config = dict(
    n_head=3,
    head_dim=32,
    d_mlp=384,
    norm_eps=1e-06,
    rope_fraction=0.25,
    qk_norm=True,
    attn_scale=0.177,
    bias='none',
    parallel_block=False,
    decay_fraction=0.539,
    seq_len=256,
    doc_mask=True,
    dataset='wikipedia_en',
)
Each number is 500 + 50 x the weight over the matrix's rms, rounded and kept within 0 to 999. Layers, rows and columns count from 0. Numbers have three digits each.

# down: layer 7 MLP down (transposed), 384x96, rms 0.119, rows 49-94, columns 0-95
# gate: layer 7 MLP gate, 384x96, rms 0.335, rows 50-95, columns 0-95
# up: layer 7 MLP up, 384x96, rms 0.359, rows 50-95, columns 0-95
down49:484469510519544610429433470424501518505571515498494599546531430571517473536445510543424463543458496498492484438588495482465552445536506514598551427527513575518534454439451524479531636532459458534473513533518518536512502595479455522541494501570561420517514534409556445530589541508602417438
gate50:489482530449465559483436461450458473484569530476511490480429501485526559480471600505519559499476529477531515484491532507525445387495511460519495503501557555449465457509423471455522423474444574498541518555479439470555595514539553558613502468499455503572446525536563452500415449501456459498
up50:552420450465452508506554495595516466524515534463510472599452454493489571484404611556437490500410472488512470537486538457543483473460464472548541500477490516501448418549473487528557446540467501476571485536412507441498516561510437467584498582519450595547425493453549513509463469448474503500
down50:497528451464569549440529476447564524520476560571505514479457520445505543459459510433526527538472482509625529493508533602577449531452466547493439501547440415461486446534504547486542552608500427571453468493504571510456473473480501474456513476464555542434583505508483466507449501569551538522
gate51:452568455492503455533491405432586478388361546518441468598537472480499457533453560541473570458512530471478457509516513562550432416536448427624588483587496429509570484565480436472487490500514469618497453587526547434502505580459513585474437570491544456491462414493479535510454486511486474388
up51:477490480480442489401518563501450506614526572579613536533454444507670459562439493465409618409398511474442546466579564506406450442558532545403537553531538510472599593463473498461489465462479478474519503534453449458577442501529572480487363388502443519495498419556424489449532426593533481554
down51:435628548570428466516474497500480570544465479387389556538545529487522515471541564519550424436563424487519509503442474561552501544526508531476561452469538404485502649432622469469480429498520572460510530640609545471490416572543473416474410436505475467491439405475587534485482450623547441545
gate52:450508512387503448549467542549543524524523461459538529447500615601453515466446453435564484447583459604448544416459443517514527566518530446585506499452511546479465610489528535492310521550497572464529470533536494539554504450439493537583461421519497587512448452514532588558536482481491412509
up52:588497568481437488471505652461490537549455496487524591486573568451520511552522509586473451506446484506471437507514517656472493470497515491425547500439497507475482496537513482597556500548517581492430494439568559513529546573574481529448516397380542468436445534509381387451591437552520535523
down52:485491586470469411493519550541571547472488538589467429580490469527390553452549582521558451529528555611377583509512446464473530530457473486587524442491456492407522467373503514439483598482407493420534414488523495458519471568373517518532470473533443541525458441449506452477421471582519461463
gate53:520577487523528584494489474491430578483431496502455510469495562479447485419415484479495458517536483562537509603500458505516432493484480484586484495468638572543519520454517382584529516531424534581429517467535423413490419431474451540596434484482538570488487477458534425523434471584480553414
up53:515425433534501570464488433483474441516478525550539538496555565480543557496502426543481477531532492454520504518551468503504493604488590490501490535645498548616592484414540513470487480554494439540454470543480455417493378531554540559511581568484536526555549376409536542546504498579419375497
down53:526542504529486500524313467443469558442529525392546450458524428566459615558482512572468476519463484519460482445470576505433491553410458467519374583517506490487461475518448551575455485492459476507419524488537439551561543546427532471513452578606362461507492476497482367524545535473480485524
gate54:548469625537522584371492579532395401490590542528483437443495472453558474436489520490541494487383603548511525497569446438494617482545482541501439446530523467400537475537439487486466475410477527543459463507489496529458481521426520495479470496569488493499482468591510483517499515541503476473
up54:539571548503549521567451486519526582409471502567460494565494547475507547442527497523408588525527486540524490511520414517467509565479503492474414568459533512509550491494558449454496556546534435525439554469498562388472511443544479499493593523545499491442466591458657455548512578423470613587
down54:478480606477470435489631542440502507477423456507490507572489571497529487487441492584482522468509515523561477558440509544437462556580542536523426439534453474470464577523412544352525520540536463495530496504543538521528515437440416466521449522501451479562491484570576393451556528503557572559
gate55:427501508434535431509481555590551498495464469457573516470497582393557498515548554447382494546515506527519451424513580495522450515536634473522535556501532489561479523454489503487463524473472453542515456417467452555525569621469509561470463449505623388446511401508508486439499586445518493434
up55:473531395511393513466392518469591485449456493520494470384430469553450537507462518526514447490490431459467403472462477407520557499530477470417504440477565424469442484536456480463550511491536418416454464523547552485568518538474594499549510492494534523481536475412506582509551476507566520411
down55:567499508551588609553459420503498416549551503469512435446484412528535481533566614430596542559476462560485452494482592476471478488516516465514484483549447454458464514477489579483466564551508453443409522516591534520453478523552458605489456516493448540563429501458488605491437509519414467521
gate56:536503482414571472537571480523530492511530570510540515480517551543481504556357498510525562481588600464402394481483529487555541556496561496523499555504436493480564433467633568490449559441493566574472468502509503491454465403468563446543555478542490431446468606404556479475479571534459495463
up56:501560489489469532583557527387433482489580488534447524631516482469466411522474505510470590546552433405441443489535535498487428482572497452522525454527415463539462491432466500559482529487514514538400506393524391481476514476504455466454537547439503574505421584374523452513479425477445470487
down56:552444432423547552510565523533423526550452524594494563528490419487480551499491449506504532515534616527565612552504437448566452520482544422574551481568493597531467431453455563416519558471434483419491527431545480442435472488419534395463533496511502476533474479493527514484426520521527554479
gate57:507489594512585536539433494403450538528434471524543514513621590511508363540543462476568485499529479498520484499510542507523432418545469409611476513547606476508504540449485445600517512417532495416490536466507454574541513479501586527426548462405573503525403511570532518435522543520445464491
up57:486533451510605527466513608537471508606558472457528495522483509524563487502468538484523530584581522443559546582502548483402479603604474423549508441526530534475487584564451560472437546470433491501492577472452453598556603444542528477463464553493531482426449552567391426427537472533415459565
down57:508478471433502552519565456530600557490548479554579528481569561543441627570400552535564408475530561411483520516543532562570566543505522566443450510537598448506438501450601403460566449469550413503508489488538552450447361510459505460505479472447442524456484486404494485520384428481574557459
gate58:561486490481463382514506513566483482462484557556564557577456486499518478569502478527526486447507504535408484577529509480444544490397459572456546476493469512445629391501561515605478421540509550444507575542614554489517524448514437513496491445459500471472437556486489513476425406489487502476
up58:436515529544486618480485462418483482523444513461546514416505488510492488449414551448463519486456505468596517485468505418483519456526603486461464504591456549468487590473474434484547527465568496523436515463500420503480491515501592554506527574494598524534516476524501497543558475539554484370
down58:511556395445522484503478550579472529436449512487582494506526593485474469553547527553572492588523559530471489533571614538463444428405436461467459539471441430461573519517451546555533504445425503419557468536529491549478535421522552508487606602494395539494592569500489503626500529451474480453
gate59:537453488461411525533404515433519449589554413539610537485432493445500468468487572554416514446534554509516474419500458476470507459415504503519544473461444474496502468541455575437551524519524522472521511411493473575538586488570516506569493542465452410568497473513612419467546495534504506511
up59:338542497458546444534440497592583515466520581479473517513436415500479455526547494484464445504488555487519495460424584463454541516551569469452495417400512579505472530501443380497464546476481562402494605520563497509517504513473546476516441577496533467493379428572494568606531493390474488505
down59:573393446478463519542456572443516470460495441371481547483584514477531574416580511456581542483450477562494397487428436482513537596477501526507498480522420471468518515525443495493426496486460514463383459514453436497472521545447579422496495537564479535597511528439448449478558587577510422535
gate60:530532513377471445464552537526426499550410518488437503463481491469387501453533471465523597525466582546542498508518491536475576507390437595475562471467531518469483495557468578431431535422442431507543583447466560576499588507476413540531506489544484563530492523495481454481480533570454505525
up60:521456569457456532450464503458514432493577476584445605561476543488528434501478527470465483566569507441419404453539541504531548527460495493460466557372505489548478529541459533418423478529521485591506465425568540458531488485522531482435552497464411589479484469449439503616525561542452450497
down60:437550417566535539527487545517527553553448500459525402491477480571485526486598452469506465490395502497588553570476505497556493489401515493489473432555534526507514351425521444527515523452405447408565516551480443572508495375489518458505494507528541468492517524559441591533479420479546537491
gate61:529557475458326445516493480488415555454446606461517482539588451558556548506508493533560526525556493516487523492493528462616576448536492478526574464498478478490478456540529471511429533562471505484559411442565528449469515491527527514489417517587602434456493563510458589480468491517625584482
up61:367541474497497565521422536552363509541519544546436524450478449390560551455502469517531492491504505467439500477479598541477560471552516406496505443460469521481461570378469535508481498629496508483482496532544579454456491409482505499462442469415534423429577551443584559424553489419510548519
down61:543473407420521517495396512523491523537513425523486496477521457466483530497662547477520536525468493437578577413549378490443435530555525512495516413495537509503456468563580527514437480548459514435533516499543495443526546516500526429497466533459568475503531487481534534535419509498523478494
gate62:547507491435540413516486505414488533411499548500485430535544538471463511443509524591436543468512515407561520482450449386510561512496618473440541509567535381530579547509515410454512416453493510480418547444488496564498557425461522422566547536575546542481443547486505428543494461417583464546
up62:563516545496469541420545384493509544424438567482517504475507503490516592536521529453469541503538441455466468478541527503471535540499474607493539493480423507437465487550541522447429527495454430453498433541592412506522423569544496634560481440467483445556528459539569559501468503500449591468
down62:465544379549524488553559500463526487534520597440461587468468614508485474481458501516498398399421411549448486447585475519530546512459459523583489533377509477500429434470464441472453521507512529541626499497498430438559508469502457467525431498488422590459494482499449494528493509514494527447
gate63:485548538538429397483431450579510537453546498449474560619453440451512648495540485534517497484564475507508564508492577454447557520491464483526520549494542456525473439534447505617561442558524519502554510510512522555446533488558448591556560494487572551434542510438569531447526566455448562492
up63:498463483574513437515609588509370513538513475414532483494595441520430519436498525490457483498509477511590373461502530458568538437513537478522539505539472477483437551563536495517486491530445508505550507487509533491514529483479413474559544483439545545443582548534541535465495460444464574472
down63:513475526476537501377490535484605524535582408435504482472534533552471567473521442519510441503488463482451513467508493484426529521492460431494478496463423515487494532508518502469453475558470486468555505453423490521508413469602545436521515512581520472475476554443552550511466511586452393451
gate64:542495464505401417482547455461475529365505538523465495629513457514530580583516484538490545481576450563481443496405542592447589509470505466400517465501447522391493508522369486445481476487460484467557431534478599521486486626516501500459437498466513483504552470450550490470525598493526363476
up64:494443488500538528444588572518511394434516450548473553512589499443558414577523542506393516553372506594503531573546625468531556500466543500514471536443516453415608450432436561515517517473473535475450465461616468459466513522587537506507508508604438519500535559562478502454605513571465503512
down64:489508534505532487559501555380477539466570482507444546457537515542536443503441459491447624490618562541499507500472405553555456542493523504458475474454551469346465486434528491467537462426402465508475558622578555553420516557513546474536572527470496420473515556479503525603515512394506403474
gate65:465509483509504473526440497517480473466615507379487489488520550434512544517473410440483577454590512588473436509432522493534526514518544449548544523497499498449445492623522495595547499560514543570417563507471369562578534442553553531558546471560520489506396491437473416507453462443530500533
up65:528478580474476629492453476542508461542429497443452575540488476544490447515378494451467463561572593400533395454534561480542429507545492574482595505455471482524566516500501543507557421540573389498444557487393407394401534503516537512527504439459523443473513490521442593539453527603475508546
down65:457421599435545461551493487424488493455476445463508574607432464408539524565495416546433530504471487368455499483402458411469463527487525388503428467522523420458511569496489522373545478532420496481494437382518482565472556482584572535513530415500487549467504559475441460495555501483466545531
gate66:434438475503512441476509594450499549504521421445470504494558443495431488463505477440516452473527530410554452601492513553580575563543522525473542581527546509489504550462515409494484478466476562497435574504481505568477490548595499547491536514506611473566450506495468429454489524560555457479
up66:501526510555464506465472569576470533491509521518444489481421501495458485548543585572589538538477467590366486486496538534578531557483406452454554507447504460519467387470450561551495463429559392550555480448368577459429564551474541467460490508429443643519491424464519575458458567533531501473
down66:525379458416509560524502649494494586487472477526456516546494498451476531508424465429480496507440456597571447468493507521524515589520513545449520472442394444489544590560453496528571494464516457481483528405546454459416478537516505621513511610533407418535464471468476573384566504458495463463
gate67:509469473490466533434450479478435589457524544603505449512442430486521465531456446465606462438470505553493492514526453567445566570550569423557553463422429492551424545535433555523531530543539481479498570500431560526484543509533569566497516441470476605407490466409585483537496548492528559492
up67:453525474563528563520475478441554469507522515549473415507512538563542416514446501481560406557450489490565488520523470471424569575526466489475538502507440530503519531426346463517495514398550476523489468463488513526482527500441558432511523519419548428504590523470487452587580534560528508433
down67:548461424479423594471412414528546572495478437461504500495505459472460539578488513541477481529442410493485500495514496447477528564604482445515550457549476526481548468444500584499499585460462456477468480479530502563455501593528477453563466442496569401527417513480536556495585526557530497528
gate68:522359462597462517483494467506494569445461487424568546496577417567500561473495489405434510472502491579564507516484433456488511458530494549503468481570587454521542464400520460390491399528583563492516513523494535525476474593500480508472572526569533563463485515540565477462513520622470486563
up68:467411560469422505441513516471476501463403546480506486465521546494476519433477478493457519495503499477522524471478491463592517483523434434463450444508551468543419532511573612484476588427490484526541443542530507422568491501458501507589551557408473570378477499373557488438541501514525550490
down68:452513544393475596423394470556523427552468495579549517523560519454526549532530568566505453586516552506518564455480624524542438492531525494507517511494516439461503436502444486542508507491540560508528450563491447501453400548425444477506483563578573516526506464498512519578545412447407571525
gate69:558448447546531491499535532510609405486426516570544457438506493397542551537481525546498442502553494467528548480485482574564533418456567471533577578471430535558544580503524517442468498499427375478550433515485546381519585503533470520488466510449595468567518465558489529417495584494502520463
up69:462455518565511380578437427423472541529500467471504513555424470572534470406538444546558525504497402511534482474396409476465430475590537450576588511481537450534535502519392488475472462399536530462610538516521552574523528527455591422521556506500471481459507483466454558579604420501453463530
down69:450537577478515447484476486440548466487483447479404424594583588495485565427507513551515604413511600450531527460505497480592556444522475530617509527475468537437484440514516582475517465528503549494434444451393585523493531463467521462419527601410523453483511441539487524526453479485546535398
gate70:480504406495453487603523536486605411385550514530514465479442479495517454466500536473494442445484495510499554539536387543500553501469502486477461466483477466569472476501496439446510391390483508509543547520521554555540489490450585447433499587564475627524510510505582487478618505495516535505
up70:496457518469539504569517482524476586552520445432563463573452547488534448539465469465573443455429477558485553593487500584525460438478540507473541526443492488459546552501593457585582484561570463543513511531520518562466394538455430492556577495511546462425560517433519534527478532511421535579
down70:441514557572529478369387515480478515463598471514516387492425543549577571573486495473532430494528519454479471445513417491587436535490475479501564600531458512434481622513476521529436474458442488515423496498463588456529429538571482516409553512477469524417503527486497472457545520551497540461
gate71:464476474445505494429446487483555565464486449566432390527461490484511447467418446447532437518479531479506491556438580492493556543520588505545487487526556490475575599560491504501479479613455361444503425519409437420435586470504453418440526475514611490493466537518410504546457399415416481536
up71:460484475481536469442465554587531548533514477551483534599495498610470453529487525476473577512426388527491517559453509457464544361478494469473538506499438492437556485622523467404599458381495561428543492485480475405530480504552397542484532431520567584531487521544471525459507578544522538439
down71:444520487522531453481504465490567516487483483524465471539453483480513603513530537497460393511584484482515552582503589602487400521473471556534499605463429476534413552439519519528509449622414445570562528638541445520464507433425478506466523530449566451535485539554464484563476380502564490546
gate72:580404376543370548491544570539462392438457506484466579414498505542530550463474572511470402458491494507457414516476474451614461515514564443502493528503513538518450500520590483511515420558466508531487529440485496447488518516558402419434440434469544552508501461478496417536575434439510462600
up72:497550525547395516510461445548513456485603592568526443585505505395602501523553438449499534520508421526581518561461438405509493554515483531497516496469456549444520519475603521586506445539549459468473475471426439496441580570582517594478472478487540554475502579505505541557410522403555570493
down72:369463414539464444478557560507486514535589447406565487578539478462526520527526495523501477463531558500543477560434567484461499512508534476471532517570501525504501453489427494526444433517465619496487390490488396503503470535457497451486445567629389509411450554625454471499410519553513474452
gate73:579523493502528404407504505499442474499496509616534518444497542436558525475528561524455484476525602492443452505502489453513551501513485360481574563511538560386510408494548397485586503467431549534557492470540548429477505514441569478542503415506499500478589483450534504547505469512520416545
up73:574554455406481559554508549518439490464554517539462543584531432519519469534524509472492487535630472407575455452424466508436479541440520425472526492545628427425537536527493500526505500446403497509558524466537509545420460586456475477567493544438510514522587505441469549471573555504550558393
down73:543415559548555594451536510449498526525471376478475433517444460466439441513429547460577515547511524491531513512505493504400464583388529596524503442473482415577440581548500471452487440538515547545448575517430407489604460591495552518520470543510492574499396461509571572444412514456505446533
gate74:462520563594424533500447552555444536487475543491557497439602478616594526543460463530526506472500535534537447502533475488548430552450531442540572559527523486474536457515392539530432536448480490539448656480452546563572468532542492564423489426533525569568546530471513499484527503528576466486
up74:376564533581574495530566523512467488488488568498555414496613493529529492572416424505560516495438497485481595438331451536570440441444494565459477460566496472559466468466596524546403401508541513520490528543578508535562470546590501456521458458524502532519541504531561457571489571585506557475
down74:553502418552527432521492517490499543487469600402428451478498515452409398440526469553426561492481467470430493547477447512578511443564483473547411535590475426512425495511466488370480489461568451570462479441544493526545593420488544452468507521594474436492479486392529414560490490408628561504
gate75:473589441499502436443405579482633585532449483579582547530487586490461510432440456437463484491517517493496458489563371544556543518435472485522510556517473467585453533385436538484513448510455502592520456478459523438503501556485448618429529555558556468426494469540553514479541513435567554471
up75:447499380669471529449448463473544393522487479469570527447509489498520544449521560563439469410627520531496504424483426462550480467504401578468499497434439445545465444452556446451438453638442479545542483527439462441445466482456630419527455521491473492608481410572515539533491461523527448406
down75:531565500423562545514560564610470525583584473494471573489416628522508481479528512435384429461492447498567595543500589493424405418547470478585533505508531500485478510536549529518444509480509519484489511523480533490419390618529492480477510496461493564380335520424552441431504506457469469523
gate76:474528503580376553547541513498486514562473545460547468571427433426592449468556563454530489473501524494481595535460456568538489504512477482500472471464510434550481610393551614469536480460417460471537592486484415479424505499473524406447451522511541550415472430536514456513525501531499490540
up76:489429552498573471481457555447542564510493468595494449502533412439532465517521496433534440476461477408566488505479544519473465468421572565441524476483623494504464530462429471516423553472497499495503503450451588569540555489477454517474500546502493457424522591439448459513608451389437536649
down76:527472429470469379469479471570455415472476457461354459531539591489504445452491579519580478540475546489504449568595566546446529533487465495520444524511523507522500400473495544436515531436499481586506509562378489548489519525427433569509568567461442490506470533562506471556451467413435506498
gate77:529507515560491548551411517579488436484540529431532456537545428449529494422429506480370537447464498486463471436495530481478414363570464455506541531441444495514473449542533470443425530487623462496537489502535468475518515459571462545536511542501521466631367514546533476516455498539546463410
up77:392408467463523596476503500502572511572544447474412481588543583497540471532490475530556493442425409494438442485585533427453572483501514468488466592492585476460563533548520494484530592414495585595519466523553488525552501528528474424574459494497526397467540489533521513562458536540529455476
down77:536502503444535485470383534539459520475448517460506567553420481477516511506455499458505456500550508536455508563443456592540476477454514548448521395447526568509409589592577382470471421551498464467482461471575449617526520507620546420501496565452500503517404477502469535481442481412471414408
gate78:498394430494492427556507541521543442606530520568547537504423583455383518486466491389477501576454449572438496448443480536455476418483532436463523440456496413474494544515569567481468554531486506601599518473523389449496525603521458493398487540531509573485507470504505521465620540513529502481
up78:422460483528438442529554479494517446406463563493442460620477454457534598523623501454567563580428436617538491547425578513545446518472503474477546525599453479535485478493528522479524458543591519521540580483429617556508526492496528541465525527528503493484482525459428551481633553499473548591
down78:488417400491484461435566483500471569462494428431450446512627512552444437422589568509442457429483504504385473519565463500520497439553537566527586507508404508525439527513449519356452533552555542445554534439492524479493514484548453549557486436462486495454485489594461505569564518483488448452
gate79:495424511532450502495392528475464473433490481474533490544546603453418532503391466534466511487524464585486564565543534554459555533490549392597495521524412534508386570580581587525497439476478460500446460478522526521546538600497564484584546483505479484507502576431544522494501517440499492561
up79:446566491460591420529462475481529463500529360532530587598452477413527514585519469466491474431503471560454573517616518499533507558546462548459538459530478542513503534542467492523504583560472402503505500418519423462550504555547565478558511475501505560432475554558465525498576541501498411467
down79:562447568477492516480434571517450508483445594417472390472553483477506549452571470576494448480537587561486543470506449434496478571450509442474498472468504513485381438485506556519512474543443457576530476509487438569579513543485505519573564510440458438566470590462537524485465452455635488445
gate80:464536477501577485475556482521571544599495553560545429448484488506509489541521574471508516493503485495480523523444556542513521557385537508437473514536505434566476552515542399451462499534449535458425597378541401521474482454521501478548435489615494477472484421493466376437559408515474475523
up80:608491552516592583551532453519386501485512544546501504532497472508529539584456451487483501566467566494430444487488544535535563498573532547521485404388415524565476480530506557564473517515437469528536515556543354460456514491490545517512518523447496501550474600441482620481432519521508466500
down80:497529493424429448450503502523455561453417515579552547501532480451472462498506563441521504402531499472486513478589542467540498482437550482457540528531470529451674387488408463463518488490517480498440527478476487446498410517489489490489487547554515531425552411541456562602472516491424410560
gate81:590461567473491508558460548503515503519514513570581455493537536519460549474428590479392464455570493540497469509523547561464422561470430472616474509514489519468435507531489540398463472498513493475529560621538591454478484496603482548495476496418464514463477505563545546466507528428526499613
up81:446543410582530503458503484462498560544559494443436509512447487488461538556545369453534505527502466511503488509479469534435563461450514491479521531505587467597474498558448386547482540460484511524477545481459505573485614462467459415529558538484535532558451484470483501525488460446520471515
down81:486522521491506438542547631521524557546440446454547455521560570542458478440544466564477504404531511498465552498495497463480480552547502457509508406478589462586591496476517438481490462483503524519568475491535488503455538473534531516449523497507508419478464514470494503430474490465451527386
gate82:494532500466377469555561505566478495485495613519497529550472462402447523498506524525492485493464488511544528449559581616512546580513449568533377506574437570466555571439495456470480494461464540586543504488512446464462435503348480479504488531508464451551576598489595548525511440403509539534
up82:567469514508494517475482484505439493522421571582435500467557486570513541596517478423462441503538525430503545526475468502539561442528428523447553416498484483586472453472505538471514433550541554413492455499553466545609554447553512449436444528489499509563520497588523483502606436531568581489
down82:491540497470507536524430563460500522458506534558507498490526560569568474500457512529609642541472492561449498407447488501502528543515459547514598464473553472545482462518533468514516541459495486393440439521554467463502515512517449502604516590542634547548502425502462439490482490431496505510
gate83:516502461535498401520517492520537498428496523512554493558547487506593511544476474407547468587484667467478433376460460589533525476461555417443474566441490493476485480424433512547490519492581490547554483516485465565485573511506451463516597581471464575512546530582539524479509500533457568475
up83:486481542478463553475522446430522497510562581447503549474555517562483584488475478395486549508499539490424482511513567561477471584512408499510435464488498504503486491468581509480487426498451534446513460503423503504575492477480471499415448396450392592546452570532560539581490469466483489495
down83:496531491471597454515416586470545558457485551474474545487519544443492486452429550547495480539454432563518519576405469499454483557556506511644478487476518524523505409584605459494511545493525484479509518529550519523482454457558547455531418551524469497523423488495527436527512590452493488470
gate84:487485429475514433531502506476390541539397505545478509609407569511482533508523417523581451491563561550514457450624538515531521524444513482494488471399449593548521503492457457427476426500527531463492423587488596540458557535495502492480517451409474494517440485534423513455493457486476462512
up84:533424436496522476484457493459566580551431466578500450534432552519454532523573465539505487543461561534556463539499426498555593531471561521629498516539491557497496450464569486562512456462522531417533418532517493517448557492481517496506489449465534477434390528430524552542550527503488570519
down84:523504481492517478424500492588434441536537417506485510524500476472604469425519567573466454507522481526489423594522522523503485434540435505565496520604523447548535469440455475451604575502533509461542531447489401541536486528593491493567469467491536447514500450514540457516552419494497415606
gate85:459522427522561469596496508542444447428459492527555495523554551448469567537527480555495528613589452560474434587453537527513503446552487541529436516480368432457525537428505541546488541521518568509542522524601475542418546429445541430500536505566591516523529570509521579551525544495391475509
up85:546542422472473514590444490525497399532528521497473478515602517474534627591563408524427558487422485600504494584415483466529490430474455555500520553540453483497435595512454480442563521436477540494453422479577491482413422567505531369524471553489476468514455529381514510528499521468462487497
down85:514449392511493528490473550458482457511484515427508558516640457499469494547525457573462491591537453446532511486581466426440471526485463552547508518425478479488458523491514555491452591519438461453512506419567540549506514508571444627430507455458472524480480527377526571467573533477532408516
gate86:521456408486556434509470416455463513422537476521453522579524497533504481515531514501388573501505490477464462470539445456457514462507496464561551461581462409467550475524538513539446378543493547540543472465469519517423553491496419528522494507461513348425494543547427519589491529540415439538
up86:452456404504528525488478555520525490557501476597557554487500514429446455457556469504505483490459519472486526498509461538541476503461542493425491504467471535643487519460543419477610508468457498496554472495386575462552428423555504495474518520528543499561531470577542493413461461451494514503
down86:542545552491486495462494461528394574512510492543439444541489570523484500437462472448505530470442524600468483484486498496473491471494454525554460488435501540393564465503484516567394487446439491441516452507493425480514549454392535477528500472330509506547488514442418565522439524559493536460
gate87:561429527574454462450603501513428410507565540509518442498487491458492515551478551569474509465507501550551561564506591509479580621450478543583485475516572417534613453472456447504492551480435540530587553434472573529494519501496429405526491369393530548503499549497495525567502585471506531506
up87:457509507536427565470470389493565449494495504454485493483523547486459473601505417563539488448624454446504570476590565422499519458363562467504491549616511512530459539513511541521513499543534559521579576524472554556495449518517588446510537410458463384525411541590472539530418547544498548504
down87:548508521477418600461544417411546574437554545504434553492423513573504581489483476573407464480436555477531495509656481403560457506535464502479464572440526487547550499526542500483522482482470385514524494483467463490467421447517556536513459499422521520518621512559441469377486553569442538486
gate88:518498484446491446436449447502463401533503497583404529486513513465501570529445446397503551440609498498545540520440418525460524535482457578566424624476504476545537547493577492496545598509467467459546466525547476481506535593497589518579446516547475483526517474521516432517553514580551501450
up88:513471547461504497508510435452543366388571503590503521520424530515482561584492479466508523453554551482494476461543498502369442488449542500470459550425475512546518531512522470438468551508485471445452461506533428597492549510542478515535454475532452614563547491532553503514516558442505447501
down88:423453474492484484531427493548537566528464519514506577434434486527590535518463502487537508527526445486455451522497510537523466498543476472422420401491490463523512463462474467521585554501643449520505538472568558524473431469509486509456492610492421534452485554573559493472559486482443555452
gate89:550476563493534519530503491449438505448501541413388545569570539580474500444507396523451449493517530550524442518437543516564533406470477467509411483487558501598479508530488541527573490547384506462563556452421478537591413525547511482553538465554563501580450391522509521478561464490391416500
up89:459383454561465483470470435506411461447510488437510572516492504468575482511529519467565478395376466491496538450458463430541491498564510455465604546576380592508433491429521508571473451461509499487490448578477553447484450592526523557469614463527604521580474396519453475502533477559597454511
down89:470504513569512420571501485451524475498457494629475476517549494503512428470432569517515507598502509528396425589362508516524473651498459569486522385499504500509597479585496546526513531536498540438433508542561487578529627478455533437488615474487511550502506572489567407576415506442433499538
gate90:534481505502462469481542448478509457408437493489444428603538531506451478471458468566466480499494440588478449461537548482493531435522475597553477478571540456482495445504517484419423420530512429503605466432516446438544457508493536502531541421466563476511499612498561581639486553504520497530
up90:473547510476453462475551442404455517486553451552446478518527603405510483558475397538472581521466429490520479455482462489543503536537573487598513514468508433442526438446534448526522501438474542502518493483578472447527475446438502437383395490516544493479526448472483498531466447412571369522
down90:468526529350499602469480475579514456567534455543474544454540500452484409486381471473463505547469528452463499482516522488458562521497470526530507381479498507510459409571565552459450536533486519475415512496513539445521443495483545457497514568443624437592486531543554580500460455489477625516
gate91:528508455452581424498482509436561387481529478510476519557524533390511498494518477486542419475504512553449543569504442575526465526557440572545507544565477379569460551495476430524434520526546436501511582474575488509592513486498470506460465512529549487460484469569458399413454573543594455459
up91:480503429533463513495558475420487487406468496475452558458555401384558550557472416585497576442507478490482451556523490482520455541488461494453476486477495507503446473525437529479434515433419586487554580508469556497519480414511449461498487488498436462478473479598523529398428435550534570492
down91:485520493411456481483407493550562542499464501507671485474469456491509523549508535588583585561483494462595473511565539473483580536530457479451591493479418466499444596530520465460569534515523452480457438465515525500553535467472490477457486508441479505486492550485559390483475536508555556468
gate92:495494593448417566481450531505556465503521561542539474520401580502528590447522522469530506592489535495547432545521524494440549556464527401447552445466456511503584591537473542522381495508488547619486471457526578551522590479501420557424549512502474581561444484491518522470444461498429486510
up92:416512489525540479482489478538549517502453556468499583476419440542519463575450544581543530387518543495482575448551445506508395418466488480534638536489565516556411476475440466499507464433402470545501449519481463497473478489403544474408584559460442432450492477472456505490522406582480429540
down92:428440477564474494521384542454513481514452492562483488523521454503494462516484446569361444406411510556540516555482482451492590402502501451467593392461510444540468548539544438591518586509505518542440434542476447446530482545498400474440542489502491426544555488546535506466488559439565497458
gate93:538542508478466544483540541505559391508500530501479389478622470510494558463445511540617470533456502502497530452544443527509552542469391387482467538471509473520495437495476438493579528568486411541467555475469489536408539516478496502459453523423551548479482632526468456569501578495432527578
up93:478516492487569544506439575456450504501486506538501432499562431551482363629500503485518578510504513478457525459472469569475453452607511435507576418462428550545594577437508543493451499473502471483471456471456572448569574512501520458504514417561535488485533460412491562643459436469427532477
down93:482484500587474509487499443521384497547479488494485485491500579468469398496463519527566476447472547453451458509441580464479518424426526511521475517503465463427466519486509563480489568490442520463546477476388565477385588520473448523366491571548453478422580471428559518412583527478531510462
gate94:408458372499507515576478498509513435466547546512546568476436536506583503590523521542479631536590577433499456444525524482463548559455485504438528517495542514559483557410452511439468419454501507543520519466496472450456468488437506570497474497644555506494405381557476456456570544567506462452
up94:518492487500471399485485573538444494501504424434569516596411559506438460513470560615462512536505516488517520541453485382426463536516433509506393464592556496495575597488544599425514518472531563560431489468642533440412521474526435540548469536513480578513525503456578474433400595516504478560
down94:541519492568447585508522498500390501464418562556554544504535428420424451570456484472433562437530481417496520444519398529470377547376499501526492493381463528435535587460456491603495457527510444555512435509526471482579533512539537545470545444534519506515564551618501561482578541500464504391
gate95:597530505391568536533413588451478496511541502515555500484490464447538462479366561440483536498518427455474430480446553479582552501490597487498406532520523551486497483531405527484445419493485565561521590486489484543492469511490427458426450463514455478429521479511543453488467510417582519439
up95:445487519446527480492566415560507518491501475437467571488554490499524519535488518536520426423561549600506590528631574413484437527451529500507567447481519481487484468563505529449538566381556415525493534587552445506533479501478532539530516502495510491479496442457493401469481582534501482536